config.yaml
d_mlp: 512
positions: "rope"
init_std_up: 0.0475
decay_shape: "linear"
Each number is 500 + 25 x the weight over its row's rms, rounded and kept within 0 to 999. Layers, rows and columns count from 0. Numbers have three digits each. The size before them is the row's rms in percent of the matrix's.

# down: layer 6 MLP down (transposed), 512x128, rms 0.146, rows 137-189, columns 0-127
# up: layer 6 MLP up, 512x128, rms 0.166, rows 138-189, columns 0-127
down137 096:453480492516510488492523520537501475518504530546520491465497496508507517481485456477455496475455524516517489476500491521486520504461507559511500498499515494494517532457513523525509530535499500481548488499508497490478511505484487502510473463493490563525548516498444504461496520490470504516509560469495504461466473484491504495463533462515546478469464467472478481536498523523449496512514
up138 107:508562524531470518506526523451514488476488470535510492537461496527505467506487506520535477472490514498436505458528523488515499470545526467513514545487529519508528493485528524508512502487496469516513489524484520540461529504503483506453554478472492539473512519534554526480511528532481516493518504472504550520485521511520506508484487519491500476498495505517501543515493539478510456515539
down138 090:444443514501480488503501507516497486525504513528526499481478496445504532487496446507453479509535495484515492542458491493525473530479486522499497478497462509491526475484527493474561501543493526467535492492518463477513504534502500504515501477502493442523538465510472519495484483504502491474523514530512548489494505472501463461484522533519499525534506491567491480449509538496502461489505
up139 102:484494472512511442519480524526490464472504525488472508558498552477458474507496548485512514519486500525510518488473467478519514505514493519506473538509493516488460495526512548525493510513539438516529551537524524500518448508497497495534487498497501463515495509521478462492503525428502522504521454462522503481478505497459508510489483484514468531472513491516502544516457491516508525506473
down139 097:550530503452497529502506502461517499519501482508539493511464453461541528529476464502476504441513510478516489524519504556463469501511526492461482493515493493505480512504533501447507484499503508478443498504520508512518489465500496522478500503471472515543502513474511557528493491497512494514527461482512523475524511476521501518518543480483547459509503499573529465485489515472496465517497
up140 109:525507494499520540558490480450490511500529484463468501494518497526522511520529497449481495504510496512512476503501477506522512492518478541478489478520513531494474525490527437501432483440492492520475506454512496524511524470485529516561502470532519526456500482507526517506473492525553480491503494490491499520487495518478485516519534515421490520493471515466502498523488508519548467492510
down140 104:492448476532535461523482531493497474464503491514458483480527497479470516428462495492530507473527514474509457463477498498480508469503487551527467470509507504534528453502474530526502531473526472497527507499451493460458491472512507515491439503525487493535520465490492501520502524477471502447523498517495500504466503537497485508471503499459531508495531494531508506475509471523505523479516
up141 108:511503446483506505495527553463502540491495497553462467492497512468529505501500496507496512472482548556509484494464453481471528448539514509520544484493481551484487535519498531492503541502512490512540531496502519480463508493494511533479485441509515543479490510484469542494523480498495487541513458501481461486500512451496516517458518484509506506488531521490515501495502518522479448486510
down141 113:503522521521482488533511526437527547489464482513508527539526517498502490498491496464492498442520506526528520480469521511479491531487503504524499467493507537449502481490491509498499503480505517520528437524515474515475456524510521526521505522483489461499532496484458497502516526522509480518457440492484554453525471482480496485483494506526482465483462480445496475497471476529482451517500
up142 081:488499495534502488511514521489426472481497494511496488486490484459505511489503553517492474503512526521516484494467450515488490480509444462505527528511510471483504509492518493548550497479531458501472485500493508530478480569484538485521498516535508505542488470486556491542459467557487475495482505512518499499506524530518495556514514514515489471450507518515489525482496481511474454487477
down142 088:486496500443513497476477453538513501508459490514526488467492499523497544504490469471514492522515507430482500485509495455490508530488550487512506524524491483482477512519491498474473515527522496496489539522486489456516489509508498521520550529483525504510515514516505513440484522512502549474522466529487533446544517474474491449514441540511482516516482447513501516500499530524468499507519
up143 106:499490493509446501450440488508473460499497481490544498544471532500514477550471490527517484498459512537562475499506515494528480532484515501489532468498492545497527494498499525494529516489490523451483520513482490475516531499542472485509454497478551506509525502538472481534461480506464512496496540541508506509519508508435510499534501518476542508488500505508493493485509486499466458499535
down143 103:535533502481488472515442473506497505467501513494472485481489488527447473496464469504535518473541460509508474524448468480537548496484520517526456461500486482528471501506493468495484452499501501502487543505513508483503499500493467517471527472479474477454520509492506533474544492528484541490512503491473506498483521463499481504516461491497526485499510477508485480495468488432519523485428
up144 100:491494475478526512508553468474545521500551532520510467514449518510503540505548505485520468503474488508532482509504500491479572481509514495552511492508455503510528512481479500466464538511494500514472467522507520492456547545525466541470502459559501535492470473483486499503495471511506505532519486513500501505530511449487467501524508504469480519479511519509533476477500502484523511496469
down144 097:490509495479478494495489526524470489526503467501522526488502503520493510497482498573477506475504547513500547491498547508498492497527506500498476460474496498494523458495523483485490445496481492504490494492511476515538476476472499514549553509538497519514491499530519521426537511509508536492504488449531559470532532539475539497488455503514499505516483486493510501482553460505555478510525
up145 119:514532453500513480542511521486496503479456511488464522513512535492480475466501510504548464496456488521509508486487491547501540459522487481501488456510492463509508528513474502507490489491479453474508483473497518511500486472542503466541484502517512526525503498489515448510454487509514538545482527503551570537508474458490502475524524520497512493501506471513543558512484488515467522479477
down145 133:476548484513500491496542517533529492520517513504499490461515506520478556499473521491495501508481517486488562484489479533503489517489451531450486511507484544471486495510479484582509515514498476495484523500508500520493485522541530505477464475484516510506458526537521511509516463543507518531489573505540487513457493489555526502481480503497469511506537476532479481521506485524500541511496
up146 105:514528521491472531484496536514511501458500520492537484531432500501502535530489499460463524500471527491559505522489501494496488523469504499510532494516513531505484442483538474497517511495487538521503529510507516499541511487513464527486503549473492538465491491514519506471510450477462505491506501486471516526506521547489506527528492460459503502551545549508503561483538481506484493493486
down146 107:491535501492479469489440493501553483545530517521523523496536474524484542480484481501501507509529475529519553500488491526488509499499475559461534458513550466510495499485482507525504478525505509479509486512546526481488506524475475512476502516450508490482530473520511495515497484523491463535531525508516470458505495499470528481460472475554466486483515494518488460532473460492508536523475
up147 084:513486452472524523515517474518484482455542512506509525493533479520502485473513465464514502502474460531474536490531504464473497488494457530466513473506528479485498508469510515508532515505495506540472499493523512476540472452510466487532537512519530467496479486442486526535518493509451493482500521499539526466529476516483520513448503520513476465500501473510561503514481468501496487521554
down147 084:494478526520509484521504503467524522531494477516481469487488539484501524481491544539501434471490538486542469525452518486505518477523559527519472556516513484508523503557513529478502480535485511476507516497476505469514513559487526484490529464527473498496522500520470509500512521522511513500511464492485495499502500493464447518519495484512562532513489540504454529496490509500503471457526
up148 088:517511467499462442492520515462499493467485505459463525480534504497505519540531515528474510488529499507445527513485491512500501511477445482460518455461535506515460475483465514475462494476498552493494524539566503497499537528525471453488520499517510532488487509498512483502489495432517500506493527495492457514495503514478487533498463454470503514488497463492511473484502483508500529482482
down148 088:505494504491533520521490449521497522517507526498531486582513473486555508474508445505507465476459475496492517508505517485486470496541518522477486501552465463446520477524519475494479534495515476475542510492458475477510492485483520518507465497477502476462526543490505523466501546511525478477492511522508543472514501473529511440492497501520531486483481493517534495505508497507519525542515
up149 088:493497514498491494506537471500500542546528487502533495488505522531503515476480506513518518451525504509506521526501483509511518507502498480547517499518509512531522524433507464436497491523524478455478455476497514500520459482538507512508529489508492504505486472495518520521470486462481523491532530503545499468504454494493482500423557500465444505521494501493457531448506502503499499477463
down149 085:478481500485537524476492503477479470473533514499475508501487493463483514489490466488496533562522518448516484451499476502529501509501479474459527500508506470482462468537473520543497540485471478513517506480523504469491529477446466485473469503495500481530495507509539528455489493534517473558513469520489544504511538492501472521545508511516554479503532536513497464535506492533480513500495
up150 096:490496478506469506528487481454526520552475520545513499561496511497534492483475477473495537504504515475486491508453559498504472491515468507501454528477527495497538498490481524521502533470482541505467501503516468463528508528485527536475493529470493483480481545536529455476511498491497482485488496524504523543509478496465533465513514536489570525540516501484497498488520510459521513493524
down150 102:495508517462454532468517490495482516457516544480531497443507458514479476496562493554504505498523497493515509456486499535502509521494483524519501490481505476499486515506507462497542495524479510523513507560490522532484517489482490495482483488487484493532529433446458557504514526510497517506513494474472464520518507470550536443526519515523468492509499507508479509503486459498501501471524
up151 113:532509450493479512476501501519534508503517508499522465465525494503532506496490508474512481474475538464454505537533452477533523534492498500499487518450530478483507518487560533516501511526479466509475527436529453482468495482524503457495522499524517508533532535525507501472521490486485520532470507540532511505530443498518515503467479488464530508527481491501493536486485516466522488521531
down151 093:472538477478479484521525447497495468555448509478506521468490503481503537500464471507495468504512483519535505489513520484526502512475503486532525514522500503502476454490548461470488512510514516502522503521474490500502518485494539460492456468476473541488497476449493497479448495464507480441518486497494559446535499502489479498491526512496500518461490475489508532434526515496517484507494
up152 107:484520497500515528522493485506528500504468541480479488508479529478519521539470526504547489467495493531522451511524508541487540512509504536468480515484505484495532485503473499504469490503451470506530448476460526525551519488507497469490506478505473516466483483537515493539505465463509509493490520499453537521536493472486463471477527468535458501551513497527520479521502536537483462465488
down152 110:571534551488514446462479515468496526504516479579495487495495465489524480491485471459473501494511514494492482496544492483503516513467500472539520525516493514491523523543502524500492508504509511510503541500500519523518533471548496505494502569496483501523530498482466493479460482491481507471490482494510513462523486542489505515508499527470521527482510534507485546486502492430488464531513
up153 098:504499519477517477496472552464489456510478495457496465507550451477522477528515531508533521512536553547544532471448531516534464485475471495511503480521480500528478519508550531501498506497532465511524482515500485496497475481522509523478532513494525479539486505493504500496526492520511494519445440542519524541461485555515501501482492510526506522533493511514498489494482483525493514491496
down153 094:490480488461545492515563525537497486511499512493487486476510516531503528465508532532490490475432486475465542532518481523521564481495504529452468514519475526477514501523494498479494491501498501531550507490485522511506493493485492501477505491499460474559448477518488502512513498506497474493518504497510512541546482517522442559565474516502535492501472510498510495481512531509492524496516
up154 084:493522501497470502482513480505474528432498489497496512460505492486476556472504514464558486489533495494483519475515532509469475427517522503549485535505449511470500498512506496498508473473455496447508534476503448513495500502487510499520522471465512486492492454464530476563504510493502486490490488516539497481490512502511509500454522463497509473491492533528464516480449493474516494533502
down154 085:487478518461522496508525533508528477542515492462489513522490472516500452513539529534507503462479485492533477553467516503499476518457503541446502477478523448536496485482526503527483500481520510497529484515507541495504510494546516537493497515527510492503501526490508503465441499501511559546540487514462519513503504482515506499543485551491481478545490464487511515518542548517496506489491
up155 101:527498542528481477520545485468486515511480510460483538507528494523508492520523552494465540504474526516533461542476489446495507514523445438486517494473488499475525489493498483491478471511531507527487555493481502503477486482488509488481519494480475468522507489491468485523473503457481499494476475477481488537511502560477478461499504545529505540480495540555496500475511486483506467477477
down155 090:488508499464495536494515497555536475495485501515540493498502478512474523484503471497478498495503463556478530485508528540519509493507525548504475486451465505518439502537490514521491529517499533481496501539534465505554495481548488461527502531480514507488499533503512454489510496529530488508539478488493495499462470428539495491498485490457482470486518471483520490513465513505530517502546
up156 102:500464504497489501537506486451495502481503504507532513516530525511501518476528520496468487474497497509481473483514524540518523421533476495475510502501535513521492534561487572531507547493478457507528549479494498477488477524486533515507454550504456483541485487506510519527473526531496517492485512499503507504525446463526509474479525486517504498524500461497531525493550489510494508527480
down156 100:470511455467467506471502540450526471520515463471446512502524507511492433523461474509498516503493507484487523524494537484493496501505514531520525520474525499502516514450504423497546499466458500497491501522515452502497521475497535479505495552502513486492503512471541519485499475524481465480526528481501512514458513508539485471526496514495460501549477505507531516534522480489520521488521
up157 102:485494563504454513494526505525501520519491516484518540498498518516557467459487485491495523514504591546452534494452500502489488493502495498508504488533522503467517506506464538490516485503483537509521518530504495474498515478458519503509503494543510504512521529482494499473488469452505523515509521548462490479517524502501468526517475494524536507539504517446502546511475503487471482449519
down157 106:482540493516501493480480514516512479493472510529503509509496512502484499486500479532528508541497515447493509482505488500483511485502491510543499521513477561488466468473516536500483466554474484484526519563501474522525491502499513480479533479517456488527528494461518508479481475461508528524516469544512505514492476452500475498510468461526521526553518458470499475479513472558573499519500
up158 099:519525520497524501472510476533480488505519488489492469581539490481519532499528508489536524470485509502531502485514557541502501470529521515510483478476516499534509446476534503474444505503465451485530521482498506492478509498525494503552494496529472495546505503447507467473478502509487529536513479488500525475485549497493522553527479470486504498519520496539511528549522494513492473522484
down158 102:508483519554504499482546483505484488558515506507523527498489495523510472546513525541445529499488540509571508504495444529483468478492483526503483504476470469555481514498510502491526480491498497480495463508494485524457481524501498480524472526517510507481484532489489509513495454495487464464504481501440463505534518434512516513501483504528459496489528505489491488451480470470490510487475
up159 094:495512492475467499550525488500503507487510513498513508519567486461505451538533500540523508474470512518472481506461584506493512541459467473490539491517487491509493526539492498526550517496477516478501496488526499477520479487469483450494485517545490483547490499473517516507510455493496478504477517457468518481562483503517478488508514488509512485546495496526491498498505549546519490505502
down159 074:533519477521529516445456495475514512496498456526487468519494502533519531457509525496494493523522481492525515468498445493505497504550532508497501543458487492517482502470511518475482520504520523540482516498477562527462511493528514507507506497476524497456495532547495460483507552500500515488548491530509503531441541509482492513508494505488494518489501485509489513465488460423492502467508
up160 103:521501465510549459508493500478526506473513470473491486503476491453529463537503534502504483483440501530508523534476487518485480528522521536505513506485500498489541523482552448468479556491446466490493498478495535508504470480536498501486500515553517524473522554457492470466493512511466488488484550521454491517503505508524488482479552485547495498534495504508488514500509484508489487488518
down160 096:497492494489466498533508521502490524493564485541506521481514490537448506488523516518491533514510446500471485515475494521511452507500483497481483485535589457517431467495444491513479524512517508524543520501502521497516534486487460492500474498454507509528551478507466497510476484565494526522540506483491490491500513485512484469498517494515484498502498503483491494475550482525488476500510
up161 094:490515512490496533457476507512523445510489476513470481509478497509525504536458536473492510480496515477491490521565550478511524517504520548539489496508516510491519478489493496479552479514460534494536520508489495474526490444489459518525482471488467487560478493466536465494500472506518505513510493507485502452532498545468487492524516521461526462505473485464480450518500517496506504463529
down161 094:497470549518465468507500487447495583491495478472499522492469506533502489476518527514521502491499491464467482492428447481502510498510529493481481483459461508533472476481488450521470530476527486502484555511519504459488489525515496482480510510485516522477481486484527464500457477495498475487481538454481521528508525454464467498485507475492495533491517536512509519483477492501483514521505
up162 117:450490486444464490532474487511499495531481469456485469569438500504465514507524527471523490487485527508488521482524463541519497514491471501467488477497508515457482507534509482494475499480486482527515486472499500495523496487539528483478513530528495491512494527473526544486519492526494520504514449491511490496505521496475507466490514522496478575521479423494474489494540526502466493484487
down162 115:451519495553518490528497529540504537472559525459507500474527488519504503493450473459464490497473483483428500531482528503508504504523495507509511493533518482518511536489475541512488519487530498517509525482498507535479450501478477503485510459463520496501544519542516477502480480472501498471502547486524478466479462473490509512487476502499535484470520495523542563490477488493463487495494
up163 093:499498549492502504456462468522539480505455530521507483472477524526461508501522519514515498479469462509523515487523436484491524491479535527528523517507476476480495485497465479496500495508487536493475496484524487485481525494470513487481458440505503500480487482501557511505496497514504503541471531442516517500476524496491513481510510500502497444508476483480528578486535455502528455460498
down163 108:508496500518512437541518475471517482443492506466494516486494488509508490515513494522471487512471517528436456538477472471502450468496499505533529469511531504476514542499529532496493483530463469515532497472496534474520517446500505447481483500472472488479460497481483494505493444458494530503500529491515470526494505519497515491461514462555516533519507508496489511507468470491479520517529
up164 106:485501538484528476500505518515484533496470515484454531504493444564499490520496482510478483493535494512457492504499506499502483485503479545566459537482483505474506506478505475471518503461502483488521509515489503498520498441502518454465543513496495514451495492463494528521463476512494517521496517517515480492566509546477470503508495454493512477490512489518494433498499520548493463464517
down164 088:505480486495483510503501531457499506531529457481513482537500544460505478500537482493546511510472477518546547506484492463531516505541458460458504463543497530506505492516501520529478486535497529474532465472485488496481513521494505515492478515467486505525508528510492520486481517431494463499481466440492564498463473480526519505527518512491486548488495479477483534503501474513526517503517
up165 094:541510510499515481484487511456500502542538480470495491515532506522515476495506576480476476481472558554510520480483500517529493511486531490543499495483464502536492492487511483494487474493491481538470517510493507520476507456503519517508503471504492512489510491449480515489499510534507516499421446489515493502471507463473520471469521482521488493498496540510540479505501465503466492511414
down165 093:470502489453472498518546478473492479468512523498495513527470521491528504549506497502517516469478448480445482465530485474496483502468507479493492499508560535494492520517499530470510502520478500512514469544487516482544512501517507528568512538493509490507460520491528490501510499512459495486534484528493498519543461568493529496519526543505520459476507500489455532526480534488483500493533
up166 099:540516531529502518518533533492502476505525506434504473528502508503520472510501534508499487505484484505466519506507512504476491488509472519495526519506529454497499497531508479522507522471525508495505487508497550473463508494514482557499498505497489508457533504487501473464473484484548464486485503523478484541520516493468506536482587512486474573474529464460509497547496528492545472508466
down166 091:442515492499496489506488470514461482480510524517517466524490462481515511457503467491465546545524504495508486477518496480512486517508470483491478454528490520523516509502478511498486530515473476520501506515516454495533521482473458482504479493484497501509515495505479554495497503517459546481485535500508523511451487480502495453513523517526562430526548447532516511454518488464502486491533
up167 105:507558535483541477529510514444482520481435504483515524498497490499492538473500519515520534505488499511480526498442539500545478469507501488528506511511511525510491492527483452483479548514497509475524539487516470453468499520494506521521475524501513513500476482515472507502518489520489505525485483486512483536503555495450515497500474495530490469520533474497519531487536473425503532531533
down167 096:499461538477433499505496505504480529504567505508493452514478490441487468534505494524492498507506511475508490510498461436487513541510507524486500475506526503509533505469463518499486539459490507516501521524488509501514493471486444473494498501465557488525521478512472504476482514510505485478485525496471526500457491532512495516506503514477496490466500444511498451526490548537483496470557
up168 110:499526467490518497461480510490477529476493501549522509478553492528528522537498518471445463498496481507458530520508511486459498481508516505559479504504485459511485497514475483466538469490541518559468459478532472471493476495500470542475505505524479528524468525498490461511450465498467499459508487499495494551482504538495538477490482526494481497533460487489513492487494481493503488537486
down168 102:492495539510468471520509512514507491514440524466497495536483510468498532501466518537476504506496500480515472473479484561495493508512484508420483481499554518516556487501505536528515517495530485521523524533466484466476503482484500512511522473498485445485492520495527493481526545455495502488489482541476516453510479481492484481486523486508532496482485486489481452530476546523489465462518
up169 104:508467466506465498517474475543519514481516538463526507475530525518514468474506505507530479489475454478494499534491524528449490498543485496467507484525547498530511516469481481517515498475498472510485474479464497524490535480555507485487494476520491508499492482532534548481486454510510552501504503492526486506523509516481482487520502535523449482560459546487514486469443517534526510502491
down169 104:472491521529507494468503515487505511524534481566463462529518515484504514476463508555472534533468559511536477538529474437537488506490545514547501513445478520494464496520490485477492497537466512473509517466528515516528508512520500452475505507491489487488491496490502493484478481502474451485525493535490530502495489490486490556522474489487522491492537453516465514503511516487503479508487
up170 094:517468485526551453485486498462506469540481555502525494496526542461527474508544484499508459453487478552496481491505453532515519515535481514499514521467497450469482479475464539506524457469480485471467508534532510529536471503527516486493543481524506514527488457501525506490487521476506490494472501512485454537484524466517528488507468491499522523498498489465509525514505517511512492498476
down170 111:484524489477523519518501501529482505482472450484533482494501477497449524508541507504482525490429535507514525465566535511507494455514485504456520501452477472469514538482522476527488482475482484487493443527497520446455497500506460492486506488491554526497500487479504488524504497538517546514484464491507491500527456514489479541486542478471492505498478501540511521473498484507493496503480
up171 115:529481454484500527503502472461531491483466515496484523500523469523476433497539485483513440532492479501466510459531510501478521501518499548509469494547510449488509524512512484528535527453519510488549488494520478508540461476466492489514515485497487498525512515502540501514526445501505475491507563472507491521478483475466512494516482509525493472484474459504500510534477534503532523504532
down171 106:488499498532507502502481523548479477556486478548487459516498522517531475509503503504497507528521466564501559533495471524501529539525502490527509524498457547510474503527521504492528471537502499473456493495508486504478491518524474551475518472501544525518478504526516507483505479495506478464521471489519512503460502515529492505534459545457485507468492520511511510520494467433516464501520
up172 097:495522498480495496454499485510498498565467514451497485502469484536518534506466530564467496493526486492504481485472548521520496495505500517517481508456562563484510501542458484461543490500503502471538506476535496507502479470510532439485490452523475509501499528492503514514504500528502489509541468498494517512509549531492484511518515522491496474513481512476500483470504501493552484548500
down172 090:495513486518514531468489491492504524486502501499490453479526539473503478460484459486508518537474530489502500483522438448491478543553511472462515479526447470516483516508534523520498503528472505520484498483493468469506517525526453536516468537512487478471526469446496506482451539484503502480466532488484501474468466483489496479497472518516525494523501488539516497504506518482476521441520
up173 096:492507502445489486488458479522471504497457530522500520492497507522528469502499493511506466487486497468510561507481489534474474459510505474510530459507504514499490464525530478535512500519529518547526474515525520489506470501473486486491495531529520470489492504478492505511473487563494499524484486472535498486506530459457548547491437464548503498528515526521520508511475498510570518468499
down173 102:510513500501549503485513490495487498487493502426496479469478505496487514494516496554474516482495491510515502483473484485511515539570481527503477519498509443486524495513513510547436486530464456507462530497542523539508550462513492516522550471489509511483471507456533476517491526464496532524498543457473490523493472514500534459531503512511531503506501458517486491471501505502492522504499
up174 113:521483515513498530503503520515499500464507508560499496505490553510499454500511536532529561490485508492474482488548475515530563508554501525494501489505474520526453482470490537491509470471543488493537489477549473507515505493494482496475492471543486557519489492537501472524525500433508524517496518459548483496507485484520511475549514492472489480502495520511496485455516516475511498506503
down174 107:462496527475541483493519454435471520505502476483498513491537505520514516528473506499521544487509515550508527513466503532520510500484546534479511525469471495509471499479545486485486495491522500498522506528504510484518490490559515498498502467461491502538476470494518529541489541497466516490518556503474475511502531472529474510495442507522513519530490519523480477516505480451563523530511
up175 111:505504454513483487510465508487497506482476477446500485518546541525475502510536531492489524447486563509532512514524528481476513524541479530481511488525486496521499534502501490497502474498532455525499478492521500534476462481502463509524503500488511521515533542462489436542499534524490455483462530465512549500477499541472496477499536510484500508488508539495477489492500541491515474544508
down175 111:540505465516466503461494463507508473516521509462475487528544523508549528536515472497508506500475456473478493461507550496510570509503499512533496517474530503525502497525488467521500485539520477524491484467454496530499534511534526501529467522516507493524531528502510481460546515493501510525484522463525496467500524500501482495522458538511487541514547517494472465467487517525474471520525
up176 093:499515553493505528502498493465525509525501521478467459508452527520459513468490536492539514512519518457537496473473522475488501476494492467508484508487520498461553455512511515430467527517502466500432489496452475499507476566499516528510482489477536544503505537504519515511506533477492510491499502521524507536507484510508514456516505474470510486502493490522471539501518465483502473528485
down176 104:461524529483485515475520488508508507524519491475467472504482541499510533505514500546532507522560473518500482540483510489484539516506499513443527516479485530475485463480503527495530469505507515504508512491492514474481485533473509510499515497492467517482511489492501555516506501481520469540520517483479459513531465522502561487469474507505512543520451458482529503477493475587520547504488
up177 101:536532520509497464511466474503460525470488483499493533497474528484486479448509522479521512508500509495498512522573513517497505494463515546503522504480528499468503513492510458507534503470500496551512530434488447450483475522447492489491513498550475492457503509480501465516538484549473478503502488494508517495506499526510492500550466508467490490508484501473497490462507442527511476507472
down177 109:449472488501514502543514529488540521516513517508454496512487485520530511479507449500487481496520463484506517473487501474481500481537480471492452494504495514476493515517470509511476489491511492487483499545491582485484509479546522470502493525488527463546486551479515553488462518510512508460472476493504452491497528517491536525473495447513502476519500459461514516533539525532504507519531
up178 103:535520483530520464544458553499504518457487474499518499526500530436471497524518477451492559495479489505510504503483460529525481523516520477504499480522516514478519500482538545478526512534530502516486505508506501486476501523494500529508474490526459491515530488524480514494524501474519504472499507491547485508531519457501510528508439468498488535484467470456470525530463474532528514472474
down178 104:479484516463479489489497453548469492523467495504484512464500457504519496449477496517524491480518474474505501495465487522495528471486537510485498489516469538541492504520508482502460467474472483494479446468505485535542485507504489561520511508433540467501548489451525459520496476502455509482489476451496498492505486479486489472476516457507487467498484487506499521516527447487488514499491
up179 092:508537501540548507524514495458483511521477491537515481515516486521504498471497490474462507498459508511465481549497505486515521506457542519477488476522496495512512520545539484481527455515495531490491468507520513488480508515486512535512495492479497462452489481482504453589512500507455510465496485475464455553484469483438529489525526496488471540474509518507528490497508501516489488507510
down179 105:546504513504512533496501487467504483514503492505483567458473496507488526507494522497464501507511546544518524475539480494519530526517488508497484502481443495498529498507534480468513495527518508485506468528509512526451470576500524497463521511480504515442466474501482511515490479524508519471543514471527518515547501490532478537526526504489510509490485525474546546501548521529516482518469
up180 101:514506496479485491516511509524527451519504507530493502507540503519513487495506458484489468481491536498489542487467512481518518477478542513472468483512481541532489496502525487476512478460498491530575485468503545488508539482504509504497520481551509553512527517495525523508484520486445515499518526496498473485511479560496443497495523481516490542494525569518520498474536518461534521519526
down180 103:499476546502485515516481524493476507541490473462515451494496496488531520469511470445500505497543508480487480468496508539492480489489459488483514486518482493482488518528506545510484498501513506504455466529531485475511513470451503513488532489496480490501561485505469439490500494500509516444505460502519507504493502484540508530519482503497492500496447434519468460536480460486550486507451
up181 099:513501562480468466502500548535498496480534483491502481480487531509481485488471528456515535482452486525529486508513534482486508504540514517533498455523465475479466519496519458546513491526521476472474499506525451493546517515491442537492451505456511486519485480507498491499503479467496533461477544481545497515503467493460493510499496494511483482468479532507480481484519503512472459485515
down181 099:471512538464497530508491480519497486527492499482509488483473512484554541489550449499475460496523488491472479473478431520484451486471513466503518498509509491488500475476488518523487475437536511540478463497504500530505493493460497515536475501522525517465520496476483534449474481498484516494476522491445501505515539486485502479492537535468515482518512488481531480536505541500452484515512
up182 115:515509473525530546460504488484515527494442527515549510503471531520499482511469521506510505502526488517520494481459499500464527494466530487527489495496558498506513460489486506535480503584523541502502485515485489499501537504482538496483477499487507516511474491497479526463481524511510492498498536541446469547448531516474530510488514477531503531539480467491497536461511519539485470492508
down182 098:500484526504543522481492482531500495517478485499511499516514539498529481518509489477506475505502534469477477515474458487517499512472487478557549532529501462471486497461458499462508491497504549494502488480489488501542520535480468438485479476448467467521526484450453472461494490463528482504494505496497492475519458490493545523473542536507518518505518503527500477449469505480512526495521
up183 098:484489488483532523523483505522493486478507515519503499511525494483514523566504528529523515533477485509455525514480499523515517507483449496513476520537489519504499484500502453521532489523474479498502556476507482522464525459513459481507512474494514483475512474494499464516490478500496484545518476500515545507442496524457537519568498510508462478526487470518561444505515456542504521494501
down183 094:510500523497466487493503489491510491487456501471486550476478489482493487475519463506476499467511535513553486508487543533504488497572520508516496488507490478488528474490502519473518487507517517512522484511456539499502513501463530510516505513508500527509536506508513498510494494469526531468477529476463426489522476534490510498437542445494492556503500554439488489511515529521485528476487
up184 108:523526495448505494470500500481480490508508456513501476515487484488517521533478544516496485469560545507469506466517474498504481468473456490437475470567485499480531505514501539529498484486524505485487478471518541500549467518480529480464502480470491482539477507485505503543490510495516473498478516536537526469494472483471507476522499505495525508509443481484470497487496438472511515506490
down184 108:549492474452499464449515499473486505557495460536516523511479510524497485498516549534509499541515541453532502490501457540524515525494439521499500504509503484476456450491507478447491494477470534510490501498505488545495478519508474503466513460474494549507489480521469493535487505524490481482515514506492526492486472478465504502537499518515509528500453509524486545468503477498522474498512
up185 087:511499493499540504485531503486492527434500508450486495538472517484516508546478495534515549533498486517512545562517503489518485528506475496458474449471525472456523507475513509490519553514467469498464495483510523511529484525503477532505478498522514465523489521484505457447497496494504504463517496455504506502550486527498506520482489505481477552491489494457510466494446490515517507496487
down185 088:466472454477489515488476471496495467530506482524504467472524494508497464476511504458489411467496505534528474497477481487507481505463494488548479511524488485506537509511490480501481456469483513467518471511479431493531499480507523499482477495508473546446494472511476528561468533492474519509517499491527473499474476499491467490514489513487528470525499544518462491491509464466491492481498
up186 088:530523515523495529526508437507519490475524516459493494482480543492499531540488498543491495492479438498536493491502520490513498509502543517521424483504486494480519499487486495533523527462527484525455496474532506497512469515523512436534476491438507511491509501482535486517486441519480487497493521524522488551475504524515504500482512482520493520461494492463498497480535489496544540472483
down186 094:492485487459514495524464469500470571495532502521492515502556472484480523507459490473469515518501525507488492504475490489531493444488465525581514459446501498509495492497493476490485515498501507505522487527466471496488469472490458482468522537559459483518495479515486502483482499478496494470514503471490501516508521463515488509470515476519487480476494499490473542529485454481453465538508
up187 093:470470499531494486523475462527507510486459521495481513505530525505541539491484521476455463479501506504473469456486499495532513474505496509530501475500447504505522499520474536521530517535480497488480537514521535480509463529524513492471515449519449500473501482555520441482490469502487561520473520500481482516477546513480517467490511459475488497544505537496504536465510497536504503513510
down187 095:531493517486507505529501529506517494515500478499537563501476502494471519484508494488506512526498483498505502509506465496472507546492510496431507513467525486520486534485550489525473534477516492507540464499474525493507503477484491479523461519500512553495529518504464541504510539499502491515451498482505558460541491497484515527516563584484492514478478435484501502482524498484503512521476
up188 096:514488473506543469471558468513536508459478499531446526496508497483446493467492534444490476506474494499505519569484521519512543445521485522519503486520471488475491490464519472551509473507480512494511522469496467488506458496479507500495524477464514507530529503462523471490540524512454491505511537498522523475510517518490523463514492485481500480520525468515519499507468511527534472490491
down188 097:509487506514522508543513475433486512488514465433511500498492506541580504527533480506493518487445502506502506509490490502537492509455517501533524560455484488538505533488508461493504499521493514516505522510499543511515494490522517520492501498547513473518518510540527460506522492519546514522501506532504486473526479544508465526532510501543474497514534475505504461493490479501512533547496
up189 092:505535497453488503508481469523484471546493470525476466498480508488536516558483471503462489504501546502465544539533482487483509481474496528557530487528486461463499524502492524471472521461474489484506514524525498559471501483514482494479523465471454502497456460502506497512508533526536487517517462503544447469485509512474469512500494520509474521476479515520480492533500497517504490521474
down189 112:544517450495514473477490474483473491480499484507493489467502544514514488514481527516486522506466520506516501518496464495512536524471493565500502510485494521427474497482506514449490476457517510484523524500497442521517497504477521483492533464501478478501490488490481454515531460511514500520531477495517466518507495565494510566495439483527523507490465504476444514507497483476538501489486